config.toml
n_kv_head = 12
d_mlp = 1152
activation = "tanh_gelu"
positions = "learned"
qk_norm = false
beta1 = 0.93
lr_head = 0.00615
grad_clip = 2.0
z_loss = 0.0001
Each number is 500 + 40 x the weight over its row's rms, rounded and kept within 0 to 999. Layers, rows and columns count from 0. Numbers have three digits each. The size before them is the row's rms in percent of the matrix's.

# k: layer 2 attention key, 384x384, rms 0.0486, rows 360-383, columns 96-143
# q: layer 2 attention query, 384x384, rms 0.0437, rows 361-383, columns 96-143
# v: layer 2 attention value, 384x384, rms 0.0798, rows 352-383, columns 96-143
# o: layer 2 attention output (transposed), 384x384, rms 0.0717, rows 352-383, columns 96-143
# up: layer 2 MLP up, 1152x384, rms 0.0632, rows 0-4, columns 96-143
# down: layer 2 MLP down (transposed), 1152x384, rms 0.121, rows 0-3, columns 96-143
k360 129:459570533477464525524469497442527505456503488454486525494492464516505558476375534511529551529503507493475471541451528465527528468525446564506581
q361 141:458455477522390545453458495503506487486494535494485493534434476509487509492554488576476472563581402437461525426506505437463534444498548532473494
k361 133:566461442504518522489498556495505520503519511511497476497543559535479535532499533499465499481504544439530529496494539503506411546452551583510540
q362 119:482503542514462542535516470497536436514428454539510456478562506450589523520517482538521544569552496480561472540479524536507479507466524416551449
k362 128:477547507534430457544487535491458521460451561531468479474563435532502494559429534518505484532480534498507480533452416452513528435461454550527520
q363 105:463464505460403483533458536516489514463515492496480538416572473518534492506532458528521559528524484494421518556430512556435431514500446520520442
k363 119:599556404504513490477527485484502504518520530502477574575496510486483595480567506501497574401460474547481516464445555509458479491505471578505540
q364 137:433506509517565472488513456482518466525459500427571503537449543498484464476536451476460476499463449582437473498533474546544480448511522558465513
k364 139:493514551523463535554474532426495462481525459426431543480436371543531541471477458511487466461488421554534536502397501500500483475450527484531492
q365 123:423521529518511476480518414471541477478398444474528470450414561536569533509455437558522500566515529593479509526611470502523490511489465505456543
k365 128:520512486551547443475438539446559531545486583597481572460486448547536535501531510457480519543514472520535502532562537459488468503520553464461480
q366 118:540535504517566540517483582527465552493578508493548585459516501538458479504498545493566464482503496569515488563557465477507522511473517541482482
k366 125:428489494447431534450478432497430504488535491532515469477507472480457524539489493491515420432538511582461473597414540516570478495530472451459488
q367 134:475553570530495501529538560518475463515479439567466480518590498418496502438464460491473523412435535437604472535481497542486511575465484500516498
k367 130:456534428489451508442507496451444533555453535438463525633509554522476467508544486506549557498509527493485511544520463489509550482554512458507503
q368 144:481442489466473509561570547531538576467490490536577536480432493407540473440471492545522468486480507569525525493541516572470556504510513452500481
k368 129:577562474562543482472496493497550489479543509507502570555549446512470587487482480520517533468563482576548492533502488463474466492498501471479537
q369 129:510473529479513475600431523534452440437528511482519552438499439442589530505521529443485515473466509438504586518496477477491481532533530545503527
k369 133:505566487576452548432561477474466534504452454479514466565491577489463439450458493463454443485511523494585537538537527450541534513533410554460474
q370 128:554419506533518475533521507526509427426486545483556605498394524399527459453475513526462512515476536537466538457566539435477546503484500496475531
k370 141:484516496527574493480555537507491502469544447446481521435551502524481457564522467552445445476521454478556618531559431510435472505564464475525421
q371 144:486482491532552457487474467444539488504473478498498379584500460506471426533460530496477505528485432573489468437482486446469485458540455460492486
k371 138:496507536520522484531501607521566494536490518504599503515536433552586435469492495543442549481420484498433537438501568500500474449469457551513523
q372 117:499531500418456544444542486510521547568495522485499552487500439513516491521446484508563545453513523557487541509516461503501490504444531468539520
k372 124:504457492522470451531502469450425449464447505526529542457430528514522545539564537491545485445550444464549405508547515544574438519503508466443476
q373 148:450504479468442494509467518505472429511462484518522487476561466440506509512530468473471465492512504432490504511461495552450507503490526510542523
k373 145:514492485473486507523570523577542588500511511485485508518469532601499453516447442505461528486522464491444468509563499520557462481501537497474503
q374 124:472405510534520528537476472545567512593489436518446432537482548495566522541516444531469568502481511432620489431531462469431479511498468462503534
k374 126:450481484497452515527476507534477509526507587459536506546555482509450497486495550574451518486470543483475505577534509512539540493512536508477550
q375 167:462493536520473495527475536530514561509471464516469352472561520553485477526476479477496510473430568455528510499478477509516414471515499534489486
k375 147:501534494428467496538505447524455531552514498523489482615468468463538416487476460470549548446569486510454477476544475540506541536464489557391532
q376 131:562451442432569482516486429498541491496508548501500558528470483528544478526503467388495523440540555590575537531458507555500470543508475437489467
k376 128:419568529522487502473480539470558534445534449546426530514513482569513531457564522467503469460465481477457467504509526500513517475510471545478514
q377 132:477520492573538506437494456502479474530475507441463455549495547577457435479507504490469519538508483493503532486488486448546410479579493545480520
k377 123:420495587565511486549452548472505536519494537470513459473402512514508495529479503458407507511461484538477501495545513521491535515507428522509498
q378 162:513517513527477501541528510446472455508554480466610616472447439423504520443477471442523490587531497555487470527479490549481561536476473540479518
k378 153:437539461511435491503467567431518475439501446503457454492570481537491521531489589523506511579575490564531540542474537473423508462553509461531508
q379 156:443581480486512562548415508513500564485475478491439503468498457520495513483510481476477533397527515484523507574482558483505457482525442462451456
k379 144:523477432503466562484505491475572529503542523515445468536483513422506519461477521487572477426508497466409497493552519565492574474448450521507545
q380 137:471469485410493404538574492547455450468518531548545557445461559493547491519542497484505496446463585500490535516502404564529512568510488470501563
k380 134:530532484534481531508496491490517559556476457487478451577548505557518548495550504485478450475468485517515433478456535516544502470476511433460591
q381 117:546572513531540515435591453475524490490523523436547466508421520444589477543490467495511490425562515478509489534545527553524516499483511417449520
k381 115:469458485483451462558476549488481482466450437586456568535525560514502542456393563441550485524494520506489509419528498446468504494503481539512478
q382 130:474514463523480548491517548539500564522499459499557536469564525453464507484527426493551407466516500548464502534481414452406546526535478440464482
k382 136:505507449465496534511483464459462465444491464470525610519502448489494478551476502490548523551443464529451538505450520590512501483516551467484527
q383 128:530494479494464506448427477470464497486509513410485421474515383503465525517503475442502533503479529484474548613435551470420442527513437515515471
k383 130:444532515534472604552522575475481479493472506492495468554464476521485558525467497400503508492477482492493546437514487438528544493515459551533492
v352 094:486446493496487526477434495510484484429491457510466540538521511522502441573471535527576506501524502529565502517388499498503475501515548526512548
o352 092:470537462485472504526480514534465487476500488537459457493485542471508555495438527542529473471433537508524464475451543489507469386460475565561420
v353 095:514527569498450480497458493506496550482480522475476530616432471493446555467493604484523496512533495513460502420570569551419539503574526497411557
o353 097:453500530576535521472520514518530567519503514503509560530583550555476458525512498485476529415486436579481552469546412427472499523440466495437491
v354 096:488477501455529485497538465540518577555548524485483495530489531508520508508491457456479445473519542495487482503519458539488451484480493476405476
o354 093:470457453495565463534491505513506570528482422542529431504468517479462469491418550454498456488512439512416495508473503462504487470514458381436454
v355 088:479500488438567527511500494546506469475467475491528512559489518563487458453554527545478509434520533481561504479511504496563462517500447398564484
o355 091:537433453456471538503552459507558489475450452494493501478531578501524496540557496436578525447473470485509536529491561519442496483584625502516560
v356 089:434507484505505432476492495529437549457522492538500479501433526492506527477483422516468410473396598476505495494517468524470543478480428558575515
o356 090:569457525514535474493514457440488486513537547477497519434479523496564506444472454504497593546476549539549584477458509488528476548440395493552558
v357 095:482525510528520492495551435485479487546513524458491460572558496506496536520468451393482512444523519499483443501521504479512537531498558484464495
o357 096:477520524464504494502438446460476490460454504542580409482580448501501513479376500455513548502505500458514547557506492520496521432487532530486470
v358 100:482512502506551445484447427526551488442439508590525487506409472533534493545498501476495538516526530496491504465559526445524553524515490447455472
o358 101:485449501516562476436536502483554514495485500495532482488427501448502480571503548522491475460498534492587510528458515568490505482533472486502518
v359 101:458515446566506503521530459459540505501474550545444451522434461502583515516450513563480480560473505448549503469558488477440504448463481579485462
o359 097:511512471456477358484497478437473518571454398540592492440446497546485613488536519512452461474482477479583452522493523577533559489479496514448472
v360 104:448521524428504462475515605544542533445510471505492499470454483527507505541481458553462505509551479477534490457437511536459562416491517456447510
o360 102:456464506517559465511558519489428489496536436472560445480508452496529491509501545515496561461468515474476480521459498465496539446481508500453451
v361 097:512381473535497498497525530425494462465498528530483507508526511532493531543532513494481469579512489524477480515494480508481620445495541518521565
o361 095:525485534469478475541594539546523545425566533515404500437532523507482478574542484447415486568453506466491530415481520482464498520472467512468488
v362 098:435482497456529547534549447487545499577527492519532522502458531521526558465542505508495561538480481545504423356578529422466489422512516522524506
o362 096:577561483467543455465601503520482522492542468426519564474512480537575465570508554497495525495481466540467548492503502580466470500527501511488495
v363 101:504520488473469504472530538506512495497487563537606461514521521494524463468512501503555492530444538478498461483522539526466464524523472518469505
o363 098:530585464494519395424456519497443494405477514521517578543461547451525489524497523490549436547514539499449488457543531511519476440462449566446493
v364 101:423494500505561525497459458560530517480521526534547502425522524508519517454474505454509590505529497432464463538561480488511604570511482469460444
o364 093:521563521523519527583527512456506568480501517553502495495610523515535559484503520470486444550486472488529504468577478507434498547523464512483502
v365 105:519516523486480508489561555434544502447547510517462466473468519455498531501512477476496536545477550492492519430525515491423540471501444535542541
o365 101:514541502607466470502542416408464463549526508513505515464401457448535493559519517513467447471489482506486537461490424561492477459465527482534501
v366 091:476495503399433466563584541468497472498426474527475494483501578471453490513514526449529433526515529509514423482493501541531505502571482563621518
o366 091:488515485510436477469529496546471448457556438516407525511495500450422446539526478474491546563522538472515504441479531508557460575512469455538515
v367 093:477446511502531500499499556568555401510462446477514533464512533517521413455521442533443565455507442544548474392487435539565484541490483560539528
o367 091:536493488506514503517431524494565479490465435485527500491527517497528594498503464519498443451482513490487438446501438464500528579479423459542518
v368 098:456511488520487468484501444494505402508546506415471526498488493536489458589443450565532560460526502509458475491450473516526479464522598480455572
o368 095:454508522400502493548452530478502444546468502444424411559495551443483563526526503511537538519494488537503551484547506498498487497579503574478563
v369 100:516583467495510435483514543475463448473500546562513514472501534573529501553522522422453476499515497541506534507481525440454466537524573463475455
o369 097:478549436576476478462504554483477474469469483562472446536498482521491577470493538493507438539488437507565544482488453526479497465507498422487434
v370 100:533467519492497489508459486542482484584470495529419468431525528466514496461447542544535481488483499505513548542504469533519429434510512455487469
o370 097:481526463442514493503512487513512493513547538506587543476498501431398547531541469456481506548529493569517535486512503512559508540461449415542438
v371 098:551455519479496534478477478482413583539439492452555494475506483459557459460501517498484444501465434478523445515430540550452449486477520528462478
o371 099:477509555451462500505459529506541506503502543478537468464529478490518442449527514473478537464496517485470465529528507497497541452507460502512470
v372 093:448580530573559530514433578473521477497460476491488449543554534443551528559465561435440498523499524488471528477496513444465488458491450494467519
o372 093:449569536494515443489544508409423497436482534532528469472493481431446472515456492468547513549491465445479506481486462470506566505434516486565510
v373 096:490515501527450521445534547458472582381434462579478542471522484486456457481527547484519432514474419556520529541399524516466493487532562500543554
o373 099:504502498505500567494521488461541554397549423480465500491511459497538529608543565494487542495526533501452537502442553508531461515517445624533463
v374 091:532528514522493460500447533505519459512521481478549536529519459465543470493433486434558553492483541462516505471584543462572380464481418525487508
o374 092:480417464520526523459505511443601571532505420438531504513485467454566453494459570497546509542603460472525471550531466506544440535514453481479516
v375 101:545494429503475471423532526472473517478553543550458496451539526552462545563436483531556497484527561516523551449547424474476488465553503508547481
o375 100:509471478439519542438404441531522566474512482455592454470449538597445536507450492520479458513446458473540487505421491485493466560494586533491469
v376 100:471499544520468478531549512509455499467479456503486576555507500516456529496488464459447525413450452464511507490573503475480510557515464512451495
o376 097:522563521564517402512532476450552466459460498519580557520475524488502513440480502483487523459492519576515514475480434522540511490470478468494496
v377 091:480482449440489547547531549510469530508499526502441484438528564476506471522508561525531552514512497458502472467523414511596466514511476442497445
o377 093:521537471426520531516529445464432486493469480457473441467439492505542491477458610473440531525401517460561451491485494469482530427471539458500457
v378 099:496518489488473490507526486419435559545474510536528482471446484477517483450449486492494568479510458510463529458502510492521471454533499492488511
o378 096:510551529491547521522444517483529398502545460507604547485539508515559500528464539522498548525478557497530540476479465544465468504466519538506530
v379 098:484592477539476483456465495519572519496584428491506559564492558554539483509548536563529437481550430520543486476535557502541485469496485526454503
o379 093:462545440515536552455480545490480580509462405497470466566480503528468491432515547544528484484485483548528548541557599419517557495470474464499466
v380 091:450514514560444561471507504526450492464504479517461491486510449499542485454491521467552485557553449508504542536521481529521540542480539463489464
o380 091:497480511528523458474532529468521467505496415474462438484460432565488488495553454461468547537531548585479561510519471477485494499540489535475495
v381 092:518503436450507487475510527444579508436485523542553545540487549466528433538582562516467452558529477543468573503545518544503520482497503516466538
o381 091:469515448566425484466534454463598522510511469558458486501509504550513517492451531584580494492528418439476502563535484465412467491472479497457475
v382 092:507472531512526459482445475503462501536476530511478498498567566528573544523556585509495520587598542483474420516520500502503516501518477469457477
o382 092:441486463515551454502421559458452469463483475449484535544493485556509517503482482476528505517503490460449536561542458474473530483495459475456406
v383 090:475506546460509506517536616501448523520454508536509539485501520477545477408552471528435508470504499501539545502517491507449542402504629424540438
o383 091:519478547515428505560535483575497479545549559451519558543455522553471567484516522436474540526444465487505465539468491405558498522501487443461420
up0 090:525496468574473495572471510429488482517508504519512456524504475547511484458466498480474505497491426595536552523525501510528537494483437509440429
down0 080:454495539445543476429505488562512515518485478547478535463512539462480509517525511511516457481501570413489457492472505455472490481533577558531567
up1 092:449485523435480508474537516419482489522532451509472528501417494570497455456506464503566505442539502446547456499519503446567479480449540465479479
down1 097:580520438465460475520473514517524523462497490510503422495546542563494541499495504486400466508556468482512488471516445570508479524425458512472554
up2 139:420508502500475501429590514500579527485495486490367481455505486460495430560444506495467515481443497491516537568555536497470591470561534497452524
down2 141:588509527519510460560415504508397489498483519522613540542494488520511582444551471498528481493531493490533471449474458509504430534411438469501452
up3 100:460452471527506466509453454541563492515500486575457432497535458453538495486599552533489562500501504462456499515523486480452527538527463559465457
down3 092:521574518453499548513553523488425493461506545493507544485485492526472514540438477514488454510491491461553502493500479485511503463473528448479519
up4 097:514522525496455511552454492534517544531513454529437444549541507433558527540439522518571377605472486525483499467498517511457458441468424530504472